python train.py --num_hidden_layers=11 --hidden_size=640 --num_attention_heads=10 --num_key_value_heads=2 --head_dim=64 --intermediate_size=5120 --vocab_size=19163 --hidden_act="tanh_gelu" --norm="rmsnorm" --norm_place="pre" --norm_eps=1e-05 --positions="learned" --qk_norm=false --attn_scale=0.125 --bias="all" --tie_word_embeddings=true --parallel_block=false --init="normal" --init_std_qkv=0.0152 --init_std_o=0.00323 --init_std_up=0.0152 --init_std_down=0.00323 --optimizer="muon" --learning_rate=0.0173 --lr_mult_o=1.5 --beta1=0.93 --lr_head=0.00524 --warmup_steps=200 --schedule="wsd" --decay_fraction=0.666 --decay_shape="pow" --final_lr_fraction=0.0 --batch_tokens=262144 --max_seq_len=1024 --doc_mask=true --z_loss=1e-05 --train_tokens=1461000000 --max_steps=5574 --dataset="wikipedia_en"
Each number is 500 + 40 x the weight over the matrix's rms, rounded and kept within 0 to 999. Layers, rows and columns count from 0. Numbers have three digits each.

# q: layer 3 attention query, 640x640, rms 0.0703, rows 7-39,71-103,135-167,199-231,262-295, columns 384-447
# k: layer 3 attention key, 128x640, rms 0.0824, rows 6-39, columns 384-447
q262:547523514474503556501503509496500463495451485457504504519504456503490527473546534479505532434520539483456511486515507529509530479520505531465469543477507539480535474472484527480497519551530490
k6:536479496531533486517458416421436574559416489529473469506424473480475521471463496571451487460495390465494506507512510505604522523522501466531548391525523512516445557528466505528478517479498525
q7:466507538436493513536488422490578488493517500563493557559558520508466520461514483478462452529516473477532454478503486503450474507475517570545500497491527553500521519441480492505493517483460487
q71:441519455479537543548520456521495501502519547485517476489512463498519509474480458533489496488500474505494510470495524548503506444463499488487451458523523514513483542504477464474505507522487484
q135:455552467517555473521487507452530430492461461479511563453542518527472450422480553476486590496507447507449562513498528437417497526460395499483543442498472545500466537557428492565492476514511494
q199:464506544518467548521518518504463507510481473528430492493549500534517496468542503474529554476431508494454542558486457509502498489477487509544487494514529489505561485543535474503529463547496458
q263:478484507477544522521484473521478505483480493481501470484537525516507392432436483458500534529529512521501451481497495464474481506511477480487471507542498527489500573488458519489531543535508506
k7:514492569496543548454505498468494540505500524469501483506458501436459512458510526501464473530430505507533493551487525465545505501511481540517452490470449483516516601491430492480518488535478562
q8:558536447477542435482509465510478517515461519519487455492506477480524485441471524439475461443473428507469561536547501536488476536467530449534437460515533494548452557509498435511514486488508545
q72:497516494509508480515459470494502465497520501540481473527531504486528515493523481476461482517465503507469489489514514539508520510441525500499511478519496461521495476548525499507497504489490510
q136:575440474530552533501489470479560483481471524587473486516475455425561479420396536553495464410510455420493473563501548460454578542524468499479490507491565527501535450440466539479455492448526454
q200:453461478539480488511482470394495525465457520503478531532557478503450512499490524460460483488469523470528510520510483523506488486532518516509504504521451480502495537494464524497514532501524513
q264:465522489504501537500482475488487499495443518497559459522468507487484479433491541474486457473500506520446537538494465510521553535494495480503502510497494486465493513486545471463445492487483515
k8:448474432507499520521459511471468471515521502478449489468486534499494477539550524482507579476517489466490532529430490495513537474475484575484541520513506452506538429505482475540526501548534511
q9:484478520464494493461525482439540483538454504524560493556494533457555509469502514472452486531478443506440517554501537505508488480488471524534543547504515479502470548509502449535483464495481484
q73:503494533509494534530480513471505513522504504545512466501495516496500502499519516524507491498511472517515495509497524474523462467480531522492512485507531501508504486482478481499493494513523506
q137:534506421526486488569458544505530496556551531489575534482558488470534466509565509490415404546488435491486503516548482536474473565521511548492527439493536505551423537526495486535490514469472501
q201:554515490524535509463503534487522488475495477492521452506533490506507518536489495492485527544512495515498534527521460522534510528532467449495513443487520527474487553506562493531461518458529478
q265:514475428524499531506458501465480509444516463484509536496497487470490474476454518493471478484508466497459505467498464594495487535510448544473520434514512466508500485459523494520510487494514506
k9:554547487500528464545543502510490484592463544481529501471490497484522529477491575505433447500478455582438518471518516564523466546526449472503543538520545404504515463554464540439473499503457520
q10:545469521501536504517448504471496521467546480516523444513477423480478511452498510519503476508516534509471519495515485508491494517536496533457481450451502446531424498495537542512440465553436483
q74:515525467473503475520479526535495497499520473477490478489473470532490494466520505490512505554461525519513526468546500473523508541472542559512482484476493512447496477476474525522527534510533470
q138:460532545431482566492440467535465516461493538495536602479487421466600500503520528476509494456507463519458496542569541415446593493520589378493384580518466462541487577553580504466542453482436482
q202:505502503504480500556469507471479517495486535466556515466490452471504498470520499504497501462497549461497528486496543499472493484493491510474462557489484536510481462497568529473463470509510504
q266:484510535428518541455477463549504521465528476495507532534490451541512510528563465477533536520524529516513487489501470465514492483489506498463423508498486525532472541526485509521481514443496442
k10:447542502552550566468417474446472539491550484485433504487454472520590529547581465447533551470500446547515484530485502538518430485458489536527467492598477513559506542537563462506474480548515528
q11:496454520533473552509443517520477504452464514462546452468447483511503496434536478480533522474493452503433503525496581493479487493516563530501487456502514552450457525444545566533509512508539492
q75:482477499520504512508486503492485509479513496472479524550460517477506484517472483485559490481542497516456483527493529483481514548503515514504490504494483511522494551492464515490484498501497503
q139:535486562464522554477514395448461534516550488449562483501428508499481434422464460483460478496494472494537431512498525523519538481548512572553437508462429474473453503472453489500524525512433572
q203:501535499488448506489492483518526493512497498531454476511474507443481497492516512516462492480498496543462561533478478514510479468508513476459564468459549480480505485458514488512504484526396501
q267:500504469492491522530508469477476516452534421494514495502470513540508508484507533440521501489451475541522482512520480544504554460489517520491500497480506460502436528514498524503520508518459486
k11:416538514488479499447484452549466524562586552444514527524462494460445527528465477545554521419507502521515487519488509489552515509466465513519495395443463547484544507486523470524478428478438523
q12:475493512489504508460492532454446485457488481542545451474482494517451484485436511480538544489541507526535516567521510490472492555543496490457487580575456483498544484527489486447498490438465482
q76:463474523533472532496521507467502482510492485516483549471463530504498465529454516475472506506523476551545473486511503511483472540591484498478487570492552485527522555481489545485566481514508477
q140:522623508454504487593490510445521491434537586498554459530527527439511519476434436504501548517486598455631501452559549455491354496527570542542576444521422495504496480475517525519505473453563538
q204:540516519491518413504529500476507492437496483559523392472460533485566503504510452512481517498473479518519514472534479507492481472482481500516499514472490554476496455462463493493524528496533476
q268:546483546456487442532574532479566471490493556499503511456507470524456496484522459462520528480476462480523473502565510452598457517500531446452498509516479520464497497448451522526555551505549476
k12:459496529569472575490472562433490447457415498420480415534541519505522481521442514477511570534497550486500509523497463477560527513509505462522502553549559525534478482520542543411449439549467494
q13:474471490515529496510485450490527406523478467509499561444490484522451523436564528489526545573488463528481514539516511521539481469496474482576523496525491486487456529511474528506587497545560550
q77:496474485523526508515505464476497508496451510507518506486493461521472488468521504511504482505480456503466523496460546492515522494513502499512481511552504489542446507490493491481507483500471465
q141:547469470511524525525570519503528572504504470468472571475447536455454498513523476490564498436538489458545484438499484496530511496468493465514518475530537537490540451478436510483495590462532514
q205:472474463506500498500505473530480486478501481524502529456488529532493507468459459463491471505498486510531469501500567450517461523535536480520537548475508460449460539511478526507492511512468487
q269:477509486516503502483499508501494493539487500494501491478476556501477533477492515536501488498508516466486512459520523508479520504489493471520477494459483474481496487520521509544476467533485492
k13:489519445464561461484497478511534520481436486533500527490500508551556491529538491447556548532538380462576428463508550459448514552538527403546433433500562463472493485450514519472563469455478506
q14:527489557452549498514466523527565509572543548546544506558468512460500537461575514509472440497495503495545535554529501490471466464440533594441514454483472462465440458458489531480489505462511470
q78:513504512466515501505515476469512524506510476552511465466489477514468474500562468509502507505525527472528522497500539525478463462516483491509489499521545470499494453541503515487500540527492444
q142:543537465509514525516504486535512462529504586520477498478523475516449374497544501411580549432439459548475574504528427501494505512457521540442538442514550471452465502511480467517479472442498447
q206:508516534517505476467492476547477500486502538524454459519516451537518490511510495510542513527465483514521547545532470476508474495497487503495483498487524484459530515566493525473510489494441437
q270:495530537469488479504449502510509481502495552497443461516516471494464536462558470515500512490466546524493532503479537509486447566526529456522509482563509513498467441486489478470540535472426480
k14:517379467525483468469500498444466382529511512546563523464512503499480580485442474470555461509525535541576530469513501427541470494486487496542546458517560537494447490467485505583549460551483542
q15:471504491492568480508490485512523515508539486510486543484490490508486463490451524461499508458513507490527531554486513501475536506521467482498517592512520465534508520518461519577489529441437477
q79:499503508516467522506493477529507484508541541474519521489465488469496501500464493485528502476501497492461508476498536491451532470524452546461470546479515545542529516485458497560507505505547507
q143:470484424469516488477506535566530409530487448536447522593508468516501516465464515472526497627479391471556504536518479441516476545493499510458479533468435556471436406520490468484448471604521418
q207:472506493529473485491529520580477455493507526483446457508540464495550435528515507464530515551496504521508478567575490451547456501450532539501447512490492478502544468506451496462501517503490526
q271:471476465528505486493480531524494481499502528482532521495532476490458538501495548519533519486476463514521505473540532459479489501469488494488486520498461490506492513522506507473485482533553498
k15:514515501494557489464518488579460495459496466504481517599384484494445550484531509545456517454584437457476555533483514535546504601536501537472484517572515491495543505517466486530522528525549476
q16:459524452512493488569515500504480443487515507511569504468507442474488490543471433503519466465540519410471498567525479506536565519467477516442479493514529541547542528425554500444483452518449515
q80:495480500512529477524500479501549467412529508532512543496473508476553448502518478451508499522515494503461483542519495470508519546524521484519500503517537503477499493538454500510473418522472484
q144:529528543447391558490488436549489483472448459486548513489482499482480535555464482450499462429568495479584502455464544532480508528533506451466501491474455500555521509466455522567526478457452530
q208:443512467555483572537474490464502480514468482454424476456473467502469483489437553482456495473515509498487460517559518485517518472537566526510499519528531543477489500504536504455504458483483482
q272:496481489497466528466553494481499472504391511512491544565529524555529505477496480457476473474524538526518445509486480531534485522510557542468536498517456504535480545481525540476538508456532446
k16:540496455525469504448557470565512412495516482439520472444544510474472485496567515571517499583487538435455463533448489481501523447516508523443491472457471500518570584432509492485443494446472474
q17:514498510531535507532486473521504514514530564520466523503547491479448478421521464540569465492535527449526444446524532522525580517505497499477498484443556505491511494484482471455529518483473522
q81:530528461504497491494462453520494482474502548512542526492505474456505484473497499507506451460534479492475478472494500475501456485485487551476478493474505506530501523525490495489475508485460507
q145:460502488512531480498508501418484469591461535457601513555496441485496541639470481499491509469504526501457494515491536468501518378505487457487509513451490473487495472498460479499491473544471470
q209:465452483544544545538517500527462539519501500500470535478465461514499492521525476469486507521452529467461452552473497480494461485479539538499484554569477533518485514511510571389539495532475488
q273:476510485538541548518514451470476523526452468439490533516454564474526483489490519547534527492524504452414489557474513497542494473493522491487488534520467489481478500544515522482528497563500504
k17:501474488437489508476489424514500536542607495494539589576564521439387542452559438553525455542551480520494477498570505496521441489535482501498563518507516494535481504489533497517451457471528478
q18:423518507512539492534512554469499523488535516538434525485507510489452570500542477496502469574495446483524494489484524477542475460485502529475495493558528528430493517520493518525574483500504463
q82:488448465515506476504509538518465502497483550471493499501538475455473511483491522529505463513477490467504467502508555459516490513477532543477529495508482511511494498523486535495535443492492476
q146:418471510426469546510536564460497481512418507530503524501560561443483468499530552507515462531418508589510525480498485441595490525474519472491503515443540496486500549498511530533463492461487543
q210:462509493469504570515475492526510513492526560465488584504486549497457554475490517493451493528525512480460483447464472518524483495507532530527515499502481498473467521517503529474499497481540528
q274:435447489470485472516455455476516491475464478484504520477517494510521456467472513507473523534471528475494480450463505508526471528484506429537515468526522470544437498510493463513570529505528526
k18:522441497486516461475483588535488430458493517562485504519460504493488528554536468499490497517516549518533485510588496491414505504534506501543411520548490511489582549474441490541557486526550522
q19:476481479519488447449472490434538509485517486469527506529458508508480452520477527505494524511493422501507465476554505528493579542573485440503594495500518517536483565457483471542492475513477541
q83:503512514479512513479503544520491516536503497500444498509469518486470532478536516480536513496482492487529501453499465496493495496455520514526501467532510486495468511465523492491486508517534512
q147:514505489598528507553511489542504431524528450458562602485454512510527486569487557479482413463556452460480532445421551474422543513553441462500430535447602522499483504474491443473488486502467500
q211:486485545537515504495507491517496474463477444523492498525504490499544477479506447492474512466522464476514517518521539508543493500501557531486513468478501494467502458497445484486502493516486493
q275:523474484512458463509510515516498502463496529459521486526458494463509493506515501485472478464470460502472529466507514502493486476521494546466486483493526509479509511511459461513461454491476493
k19:537540546504482428518500483548403423548535522439563510434535555455499440484499493514475453408492546523467514505467413468538485495486478454450587533464523472549548648525535541459548456503499540
q20:533547457481466517495470502492528510493490498462489483525498435520501488457427525512517518514520518559482453481485479435506473460551484441526461494430462489510458440476482515476442494470488510
q84:486533487488496529478466481526498536532516489529506517497507536496490501518491505497453515473518510480519509505518472527486499491492517500513477516470521487504508505453486484447461499521486515
q148:499475453500430459571512555447494431496482555568490527509544484556543457568589495547575474502504570429531550523471544540462582522473490520486449488441573493489478506462442554564533522465446465
q212:498509483511484521523516461529517492492530496498512502498522489444521507470479526477506494463525542529485496469474510498527532434457565456516506498505505479521502507529476517487501518551481524
q276:553527519468525570503556558537468463527524537506523487542467486510521508489536519472533497507551550515460529486529456486535510501474538488476491550491505502457492465500500492509463487493491477
k20:473550487573552487522534471465366526461473528516548532512454528529503507544543431501527544483476444468453452481464445533510516505486500527561542534411576479465512549474434490480522507568490394
q21:460499507462485513495539430526568544500566553483440509456536504506514589536525475519476483505537488503553511440512473488483504438542448546455496452500512471483502443523500593514504491456437469
q85:515545520486468491502508504515496477456543511451502479476477498510505540484475508498491512522490447526467496434516482476474520485518475491475506523489454518497509486503483536526484495473529493
q149:470552530488467531605515501502471399478520497468431564512511517469625509570548517527503406514529509538483445514475533446532545475464536512512478496440467496440521513488516516533565426453454409
q213:516491490488480491495494489508504467488501568486518484501550472507497483488533492495514527503527501486499523485492518470514511492467492483502509501538512532492533489488544548542517443483494507
q277:499505533432528554428535481510515502484545507513521508509544466465471532515509424463495518524522505476535499514526550442448536496520497530545500472494525512471515471466512455504488490534542477
k21:445496468489595541462477514482460563513565523515494484528496460516438634477496456457467529511507474528519482545549502538495481472558484542471533466415544418503439512558454502518553521505521499
q22:495456460483569569531539530524492524455482517452480606514519515452464552526514505507480555527523533488554527584511492525500511479480543522488499526544522480500564478510486474556468481517502571
q86:494489489507507521507539521515508481474509491475466466467557485517527512492482489488476539501447495510492543464561510442460471513510464447448463513482496514511522528488437539511506479477539485
q150:497500482433506509561523461563497513539517526373467386570481510515534459414503487504519500548536512455552532529478510473497566502453481430456538558516531457495546536550490493429517456569507473
q214:501521510561514491492478479537545483460515555470493470479498475513491506465497530513524479554525478496484519554466485519512503493490503503491437465492456485484482543486465539451494485459517499
q278:432488525548461498517540496493499479530486501432510533533488511524491499474529506502487501494480523438489499508510498486461512505478519487497544510522533489510551492495474499473541505523470509
k22:433478498487537445537476481458437499518467456526589553550459445483495547434545493495503547525476490487533504519490567530405514595496479534478528485603466500535480451436515589560467495428561451
q23:467443466472511584532512479552540509508521475484563562518530581461518519497499497502481541565467467460537507522466523482506514485517480517469571486510498478485544544469474520499485426512499510
q87:478537471454527480555547492512503491523506487514491502446498515516532527472464507485473529513416471479543516457545514422561469464512492478463479481504529524492514473507487509487452499489492490
q151:481472502527490468525522509457599428505460512395517432516573463487508437548481456492475480443456459480590516561501510463384535588531536458488540501476554506513514487428514512545530483460506506
q215:509523516492526540504565493502544536462459479560505473442497519530516479443448518485544525565513491523504474573533457483533476528526447477535472495490530524447512512531524551497512517476481450
q279:496493526520523466502555517565529494475512567469481496540540487515466512500442440517402513523497498453535475541548517542459433531484468532459558523508494542493573484508499474506519499543511520
k23:499511544494402466582546520483483534450462486447565487505538476511539534439534452496451488488418445471453534498534520506514427523557490428555552457501609461514525526461530493536456536477511525
q24:462492548451513508514485471479467471491552454463558507490504491467516583483478491449407479490520468563572486533517473511547518530524409502555441524498528492436495457536538531546439475463525481
q88:480533449520514525552507486528479518476548479474460520523457514453537510502493504538536513457517533543527496504517484449478521482523515494512516487505488500464511486520478494489478490436497542
q152:537492493622474466460525543542516525563481487480490577479457508532527474480501511571496447488467452531439506551538539540490486577490442394503483566405484523531463510520515454490573505526460551
q216:498503492481527514497496527557469481529530476492454458484492501463531505519509502486471500500478496532535499570551534472527484446490529457446536462497507485503502532565491516514552520490452481
q280:440469496516499512481477485563481445559536474450511542557447518496552522517512485478480497441495464498508473540491501512498521494512443527544508500495505453507490494452519497473501539521435501
k24:428517462502472527521505526482506566459540500458547439463486482433495547500557485508452500515535494496521549466529572566457497460525472540557476443511531486481523509590468479587470494517646526
q25:478465470515554435484484509509442449448471465479493467442427529487523452549469442517513529437457557480449539611461507555484497546485479471579508517511495460532527477506494487512497540555477502
q89:445493522560494502454467518477465514478498486480530499549496518504548489517523527470486517509500506494485533543535497493498515549500477540502482490459460511525473524491487512561524467516509497
q153:494512526516521460457461581576557508420491533471424420568521528468514525435535504481472539516479476542557515545493568470449496498562538555487493457552446460485516580494494536484523473498510519
q217:499521531507503506500435541492466505516491512475494511481482508516541495535495527532484511506497534453505464461474505556499520507552550489567501526512471476520495476492456423502513496507532547
q281:480477468515508470494451462495468537470420442478487477473480540531495514563520477409499479585503530509511448511457482492557527522451546416555499470449481459471502544480506530532505485506461532
k25:601513450531475518545479486508459443497440546530433475416493477450507420504445500481461570536494557460471476586491536536442510570464554540505506534444575499455444483528530496493448530523523449
q26:493533533483456506562460514507501450405468440558512497497499511510482513453469447470445465557527500539484472531530522483516443486465511538509507479514468502463450528474473509478469467478436541
q90:519528481533516500528496483509497514524454536516492503514515501531463458540502497518554508513495514507534523532495489533493499495490527545537534480502485501513492519478505493511585510505496463
q154:519590497437519557485500499434492546540525480466525445515510538520485514464526485501506589527385535451467535468453526433552478477492493505515518506496459518534474536433511463533429522559544464
q218:525525464445483512488504538537493482526569513547476497529548485484502518517520505541541473507459560538507521508501482531465551486476478518491549486511468455489565478554500471559566537502528513
q282:565501524458539483473437508516476489481512468548489470500524492516521439495503478498505539522449550535540541455500466545518485523481565465486457515517499458508476502449518496512471544533541488
k26:497551488547513558503455434468434488455565429508612449457481459443505516463506487481434518403552483400536528528539520544464491474441512530609499492504475471449526538406517463467467513548558505
q27:553545563530466442527504471505528540495544491544457450509568517524511472506520502483435497493497420457540516465449532452485480514528486493505542537497482500483544504468490465509506499467509516
q91:487475478495452501492526526485517510484530511479465474524531514476490509531537511514507472521481493448508518518518543451508482491443511505505547505525505553462516491532507491469508493480525501
q155:601496488461536501384471562498512454537538440484564541508472500515419506416515528536493497432508450451502511557453466497482460612500468461486492543454496504446545505429534465428523523559539482
q219:528524514524508568464487510534522488497509487484466522532458519506487536490481503514468484497564474479509502501500488538480499535461478511540517468500539482500447529469482508503514495493510511
q283:472505501475528479500476509493497493536492521493497521533487477450511477484483493495422530511503496507489536496485515539549525524489482470525510534526509500556481531467484468516534518526515491
k27:569543567405484484520466529494509488494538464551498509528473535523507510567478556516444522464528533502473510500522504472487574501452543514421494492500509583438558625501481452481503529494487530
q28:448464584512468470506477490457477465476515527553532537513452546514527515472545468474435488487485490496501441465478483499435504530475490479530533473494479508471511547456461530462498467482476517
q92:466467512511535474450496522534519485460488539492526549492461527460525457537475528503500497503496522492470473496466456498540534504513482500506486474477484511554500524489452486517532481495475520
q156:489470466484494515519471504534540482426495493547512482406595505415535445483509526406455542501462514501443497508489502554453462441474563517508493536548509481506564482509529546536522489451454517
q220:477544511488493549502513454469532468498545495517429536517490509528480504512486532500501552486507513515446543533477483556493522503495510481474516515514512452522529533484497501499542476525528508
q284:450503462501466524571491436528476498465487473479476506483518502507519452466484522425463520533524520533469507468463526491492533496521511528501415480486518480457515532491528528521512516474491508
k28:542607454532506472485476525505491433460568439428536520479489475485440493478522489461532430499565468553500462450469478491443444431515488540457492490464501491462530488452517462504479514502491452
q29:515490495500507537535463510448504410527462454541541468417524522509434512486459492533539468577509542481486438504504486438536446529518526516532464546553490470497471530483465453471486534498536433
q93:479476497525493510476500474505474524506477532505516527475531492483511497497465477531492500507518513508547536536514488515528503544530504547496468534452537499535499557493511517502531491544512453
q157:481474488436478528500492563488523461504555501462427488459571538490488502412477472413488496493460511481547475439527492524489423576473458531493484438471483460480426610471547529557546544500487476
q221:501493456532467524527456526492497498490491504547474504467497546476499502446496493494504488505486505496477526445489489438467490482525520522513521482542470485537427490501520498508500497533485498
q285:542513516481575540530473536453507476475531489581472504448544508544497510520471475481534556487495547468553502458520451492482504499425531440467505477518497509534513564489536536541541521485535515
k29:460390526430503532501456497512547529459469486552499561504493481441447641536554449469512510484545480448521521503486552424518508517432456514509479492514504533533541517546493529480480538546495481
q30:468516459516483549502496524453424457502480479525467550514461519562447509443515455506540462504504440443448505614539518512537484521487523539518455523502541446466452508487545531503554520482452453
q94:454494473482499515568490442502472435503496460517487489509500481473500461466495461464555513477517500534492513516566495468515502536501511514503481521493534528521552524481467485487516484516489447
q158:418498468542491517482506462507521454434442451504533466530494529396476489452436530441435475469464430523504527517516553421489462450554506519503505549501495558497445454439525514532478483469468530
q222:530499559518541489524552551523480502506490473514485488474490523494448484492442505435458499492472475514509507502542508496539469541511530478510495554486503492494492499503490477550534507467466505
q286:537449529515494493482486502504520525480485523492490500519519535467521473490464490509491529466522451458541473528534490538507505451526461514497492504490519506480436497460532500494512515551544480
k30:416467409528461446522469430487470472523492528460510502595474515417473484457514465497411545553450534455567482566449457527504519528565477566535453427520548480508468550482476513561539435507513501
q31:504484529485542499525517548546515590515518482544525512470433498508547531533549524457514483488501494458514550544514474525521526507501458475453463479475508458503580489519483529549456488495487501
q95:528478511486521498498556507462549513505526479527505542445438485527494508491467471490503545539460515529532490496516481503523526487565522464474490508461558457535494483479487520515526498514493478
q159:527536457485576494499479547529573495434541493495452570529440501475552459465519487488559462514586370489469484530549497488578472527441464459542440517480444524518412475518540456529543509538483498
q223:493512527476494432490514582460470530505489523486500430525479487547486535488509487465482510473490493493500470505494484450496526508452495469490446529466499504469487474553496457525469489403478525
q287:481500548463521477510517532510548527505469533470531516518533494549494561477528478468475557496493493478524507490542523472484497540490507507444486530526511510485501444474485497499539505492513470
k31:473540453495576510530474521502495425491487417422580511530455440551541502509626511520561502539480439500518538522510504556494556526468475537494510549483470473490512495509564525478512507468499558
q32:484540517488551554546484473570468528449529503514558472519524483457432524493469457527469471482470468425525469573486460467496516529511496505552537432468455480516486479477563530566525484472480547
q96:515516460470541477503475484488487479465511529464484537485514522466544529459490525483536493473508476473499439529534510471513538489502516518533489471487484527561490474531538534502457500503474543
q160:442515511473538541440496504556474523466456439520567559463458434465470496521420440536554492467536396476533555511534533532440536566417535473426473539395481521519537539490500550469546478550528474
q224:437499514453486569538460447533522487520443501542489500436471480485531466466536477474489519524481500514496484540488538455509507536488574502511490532509544520507508473506484531454571510510557482
q288:456462523501498510533535486544508501438485499503543518519510504508496512485459448532473557511510478464511485536483484507547499525509469531463453518451453506474459539499496535534511504587532491
k32:542558516534517485556569515513552479402473513468529414493550517530528466502581496576481475470486556495523500476548476541548520548473494548492500555533508482470514489481538490528486536532489494
q33:562554578410451465538523529491515541560502543516439413563526495500550479543469507444525503536506562513544532515515478470498461435478537454460509489503434466485514487497553531481464541474487500
q97:471529507492500503531516485457554493529543503476529490489529520515463537472533492503512502486526508520486520503522514553486484482500499487482500566525490449466491420542519525449457524499494498
q161:576458559543525578525465515498453574520534446473436557442460469490526500425526510508534549508480502545455470485535539488457507427428491506544373473504510508480432593500521612514480475519509483
q225:465515486488562517459595447553503520524512500533517519504542478503504534533538487519500451546498465526546422533544504505506551467528498543505509458496541536513540456502470505538485494536526487
q289:588469526443496544425511551543492548500539488579498520555532513504504562597553501543558489482514552468512493481503507504492476438439509539489518520489499523497528464502493511477440481512505519
k33:423473459470510483478413411516511511482540467627529552483439494456570493562611432426484545503445518551488454499539501515571540453534480578514525566533481460420503528472463460494436513475539503
q34:509508477523507509430490500469429467468453455453510486496510487523509466535447480507544460494485535488516528488493519529506450563488501507522526481512491551498447459481513505486492477497429480
q98:534515483488531517486481474502496521504487509509519509499472497458500472497517503495526513488462486527474496517517526471501481546504478498493538494457514503500496517483460502485538486505504509
q162:436505563518453470510527505465496470456556544532519510519492487450534564450542530500512498568484448534509524530548499446509492403520549519517510550504538597551493516454488497547564556529496477
q226:524484486446477516520479492458472544519513499509486457461513485506540502540540472490523518493482519476473485490510503507434512510457504470540479552550512481536530448452543497489480474534468509
q290:491490450510499485516473500530495509507472520465488507482491516491510484498526455487459477523453485513494490513493522503495509505541540522507485481513509480504504512459539490517494477568472475
k34:453469495519526575520526496480471519543502511519450472513485480517553380459471443453438423560562497471505484513469507521457510500589419561449484473455504553476423504475499476482469505576492479
q35:484494530469525544571505496542521437465508463530568566486419439436386542516477506512484611501494462480543544536492561509515527517490513573520483515531527490513489547420464533554499530542475530
q99:504496472518483506536520500528549479462498540472511537472463479526512528460496509506520508475508488547489593492487508516476553475533503519464476476559525507559459526495472524579492541440494496
q163:484416577435494555470512598519510544452455472536323506486443520500472421337426462455517545506564513435588429416553542498504535525483543475444576504516518476516570541506548520457516501499524485
q227:474465499549512465511501491511505443514504474526452514461479486531500509519514488554488538454509459477472522473487513459486510511539511511486465521537492473526467480460520574482495498573507520
q291:464502532535485520515469454540503514497474468510507478510516494465504474541542507417527470507446479470523458506452538485496478492510478505503490480506540489508499518488498495439501526501442492
k35:436474510565484576456567453450538469487494433437587507477460487477468561445413468464607506542492478557543601570518505473462549568484524482520536571479483618525478475389523463474549481584513411
q36:505500497458534517548468533570529529473479470537479561462512500521502463484527488496528429501488551461502476500503467444526454388516495485548452518528450493455503438499451528454465557521499426
q100:537500492497515549489497514518487513501510468495491501518499520541520490492495485528494510543483535509468493525512511496497509465495509491499511575501463472472521488502444517459508523523510526
q164:519519526464543467548489489492478510496523575551481401445552486440540506479384530459457508498480622444453462504592522478497423434492504565518513483493408490458534469604525460543424555488606508
q228:495515481490490436537524448513476512482524537517510544510478515494510474488511465486513496531492547459507515557525439508468438517470490533418490476500469477513530461497536538550493518497449480
q292:510537489476508503559556537505503508500469535533532439461504524495532496532580461470486484491520574498512518457519502478482476473506551457487502470529455509490423458511495448532469546479516487
k36:581512470402511495505488546520547482507458422524520415508579536480476455503500490578525548462588557518441525537442607506542437482543523463465489393491495477470417364421485508572428462521473488
q37:484495506534453475522494513508544479486498510550521549537532514473452548502537455490523472563503551523542513455530454491474450445497502508452482503467512505438524460522458496487484520508519499
q101:499515492492529478492518510518506529528488498544536511460492517481474475491494465523476524488496530533523507516479483543526471482542519457461480519488486479473512453529471509471499503492476494
q165:573572465439471496526462472501452457451531540563478385508510483572571577482498557535497493509458549485496541582480457545535561552445535520507519518474541533510510447553477488510474510460488517
q229:486508467493534502468497583498509497518509463543458496512504529522497525468520504475493505533465532497503493514537463464521526466462521471478504524506474492481484542541504564557476522465512484
q293:541507492497511541489509523493515480543506511502484506553551540486493525592532513531523503472446558465510509524520476499452497555472514509493550531545492538511513488494475537538501507480488533
k37:495517528461505547493562505508569447512502476524523460462550423458498536494495528533427510473476516481575539548514564527554575488507515463518517481470497496490532461412561610468522484528544564
q38:460466470501521452493533532472532489475517457482492530529498493535525464468537467499451465467472414477447513490548526564434582504493513527553473426557509502518480550434506504500512432479428492
q102:504466517488484511487517530467468484487510487512500460582490440489484491501557507490466496491509483497519481521556481525504487511500506515506497496511515541492493488488489486485503476512510494
q166:438479469560517492471546477532519541517463507418546460499518547458609485498539536559422519485422406482466522474584505504485510607502616432529394483520541423548554586467543523538536434477443526
q230:459456498468522504541474496458462540512483512505529412441485464536490535475516451501478492506515483472476483530459495514501489534458476452506475492537454488486553515487550489450501456476481535
q294:438465514577488486546492452532446446515442466471472484482512509477524423542512522563430473530477453495504427527481551520520513508543485502512496497512484448479490529493532546457500463537479565
k38:454551440484440526466509518478517530450485548436483466474496553532570574515509552490457524541516593498510439519460498527480460496525543477542482524531487467552424509574423506501514624425538493
q39:457495540555488505547440512481486505534551491542453512487477519506479463511483538500524461583521489467551485458512534491472480491529504467535501562492487491485491530498498480556572534492493481
q103:514519519463499458510501475537489504498493516539470507511522546441503458507490504513510450518532525510480518498466508487562481496523492529504468511484498522513478504479520482501529534497502468
q167:549520483540525420458463486494529514497466525488574519532470492473544524484511554518499449487520432462493485508479476604506495608471485523457447500545508485497426524497524471441460486572520583
q231:477532492522515582493427513505467464487487537489505480509443460475519507491494497522517521545520511498527522518486517502513458499489474479505444531502548482511500495492518525470524544504488468
q295:530426524593489447536500490440516502524462545442489521482560519494504486470505508480473517491467527491486475534488547540484489546501450483448555472490492516563487492456502526489546491555516495
k39:503483426514463492496445543485519467504428548440465512520497548496535577428503551474507479520477474519509496510492511555476536518513526470472514501519494447501513500527507501470512497478464476